Weights of a small GPT-style language model, trained from scratch on English Wikipedia: LayerNorm before each block.
Each number is 500 + 25 x the weight over its row's rms, rounded and kept within 0 to 999. Layers, rows and columns count from 0. Numbers have three digits each. The size before them is the row's rms in percent of the matrix's.

# q: layer 2 attention query, 224x224, rms 0.248, rows 0-5, columns 0-223
# k: layer 2 attention key, 224x224, rms 0.236, rows 0-5, columns 0-223
q0 111:494471471530472480492451500473513528491535517504471485463512472484495484534471493511476503557500490552477527474483551487513508498456540473517488485485488519485525523466471460514471506500471574525498462485496527485536495500503499500522497510512482541475513488483477542484495521504525494550510513523466498485516493536453562499516518490505512518498501504514529476521481514490496505503514479465514492482443488490508521540510482457508504536494517506499504494501495495533500489536491473429511516473486546480458539518499479494474459519507487516487508585506511492521522467470507492501479536481473524513450513526499511520487472484455478491494456525515537533477476467463508559487501
k0 108:516485504527494496522477545555470489475546501497501542502476478482529560471463506510478487504505481496530490494495507466520526532520478485515472496498489467527517494503476527460441504485518493528499488500550461497503445525500498482457465506494508550492492500554514502484479512479510522509527534462494513502518483497481497472480525534488459491501466459496519508507511543485549500494537506502541483543494526484568447487424465512463481483467491462494484496498534503511488509462506488452481508490487528498475500458479526525529527488510491500494494497516495485556503510454526506468481489502480478530503467497540495486512487476443539491468498507499517513477497482534483481529448
q1 107:431525455475554507486533483461504503479515500508466518494463486508506537505503495457482485497524522530450499514501482453496473512478494493556452491509510460505510462507497500519498488519543470491503502493551511509488466487528507485505509521483506494497523446521483484519446483463519466544476496543461524493483511473491506524517534513553478493540493518508484481549534497491499535469485449500497496525509514540497528508479496449474533502495528492453496516464505475503527542501492503501539498488489495471513532445500513476509472453473535486496515525507486499480498471563530536485524508510491470532470485459498480535506512533502516500470493506553471471504473507485463519481520
k1 103:481455505526507503533517500515502472495495493501491494546486482509543491511490545502504518477496476502498537462551463494489465478440455451492492502517514481508534505523524534494532493543478514500517514475500550509493497488530528500501488486508526499515520507497485502508449477470490523520549492515503485511544490481513499521484503525553485512485498518471509516488448493502483507492491508540515523519488468499509469487471517462476458514540477500464510473464501463463447495501531529481521474496487482536541487453477554474517490503502525434533553536526512507447528501481495488562554494499511464503493483488459518512512508539485512484486500491532519462520526493444515503506545
q2 118:540461470486485493472566465509487487486516505524504493525528537502508533516539521505473515518499552537484525498491507530489524498479508523455500505506527489506476490492495562468487472487519457495479556502527507476467496485444504463500480466508501503495489491498573481514497538499540481512459524486508491509528488495506508526509539477491508534535495492507505499480549467520546515488444495504546494468538459507495504423486516497460445510497537496477473482481517542477513517484470498546539502482472506518483488501484526496491497504503489521516499536506522463510502475499491480530479453496553522516517514549485548487506497478477464518500515502501525512503465484510548473494537
k2 103:481477502514455472476495486458503518470534505506484480564490528512482501447514491533460506515495509542517478498505476513527474451520451478493542503500483496505509482489570551481519489484528477518541516516541502505506505553482535507502482470478499499513550511492517486467489484543557512508534472488528491514503488516511471560507486509525472531496510541508512452480512562509498484533486506456528483490474527478563546470479511534502449502536540482501507502507519494495461463525508517511500518545486506470532470514466482500514492527484456517496473476524508463521485492501459491551506499512496503502495517499483507489456481515517487472508473489478498470516472516532492492528528
q3 100:507443559496539439506474506491516509501535514509496483493487535480505485470542454496531472469515517506474542451482498506502487489510459484529518486477481475503510524494500453532468511527492518509500508437528500502512503519497458518460503475481467521532535496508494490485515481516522477550483493498457528522473472446489493467530508474492510464552500491487558500518538488482543476484484508510464523482485461503494495528524472515511486483506500510502506465518500495479482540503533463481493495522531507506471497461523529486493521563535524490487510495467514509509512443498500534482492516514497520520537479465467457499550471493510500469484517558474473502530513511495529551468528
k3 104:499467458513495517544547493497515497500531483515462490517485507493527522507573488461520532478479556518517475528510450522548495504526479485513534497484493516503502445487497528510520549466523527499514465491509487536466497530500506512507534510523537509510507443534508506486538486492519476520474480516498482457471500436514466535541493442534528510510502490502524506502493480533479468508521540512483524539511493472530500485510461474476518500473522479570514508509466487493481467481489523505481475513485484498479534490485535508501533497524498487522504548459513535573468530488488526520531506510497503504554489502499490508484476465461472518527526482497493492524528497519481502517541
q4 112:464545498447451545481495459527474498470487483472502523442495493510502538501488585505513490457544524512511500460548524506487485470510463461487511473503482534514503545502513504454468509476529516502454536506511529500500467489506475496504498519487509502486487523509522540514501501500511521457496510525492484491482524488515531468498449531532527460470495462518543501480483451515507498464463521504482489485509459501468483567466467493528530496492480518497514500480544474479507469466446499538496504470488523518479482505485473505476511516531502508517474541487537497501489529502483509489506510515470510498513453503507528498471505536528469494498467477482475505495483502539443508525530
k4 102:516488474538527512491479503481514479545493517516441509518479517481472490491454509474526426462474550509509517457530522498487522479508471510504508494462477550536473494495488481488513540451528502501515495471492529466485467525480504503538471517514517509537492509488478506498484473450481475490502530442487549527537476535497522494475502534541492507515501478487504472502507483488497498495537486469491474462495470490507509554485501478565460477461524536502482501501495505496529470518459480515522535459476463469514499459499484478514507518486486490489480494487567536459470468459496516542517501507547464518473494525509495515484501485511521502503498526491518475439495517520490515504472
q5 103:519514526493511555506497509472521515444480517478511469493501522497538497524464476497526501521502491501502535511491509498507457484462466530552477509488512486535487520514447462491470491506510521448456507445518516473519537462457515504518491520498534534535475519499502489510507557497515488482500530465547497496481449487502504493526522484545470531512516480497500479483460507525470521513480490502541524479470485506467497536495540489481456472492524511507522477472495473498503521477501493494495488525516523524468491490491491440530505526459492582468496495515504539527529533519520501464531487471512455476463518483486473500476476513507527492453546522494490482510564501518491466510474
k5 105:493508477544494525491508509489477485464517516500471523518507489458474460547470511497527477543512468506490492497508491482506535482456523507521504478546541496499458476526478505565476511495516513486505495514527506483521516495499464484492487554464504498475480553512493496516513510515512471511462477491488444530503500525544547487492538512547512524545546526548491516462513484521533502524451454471466507497461539478501528512477544528494518476518514502533509456495499466480494529484528549476485508525495475472493505517517480523461472533509448526468530492504490506506504500461477528490523501514490501500469511567531515507505530490461467517463511478477506528538514502486481460504467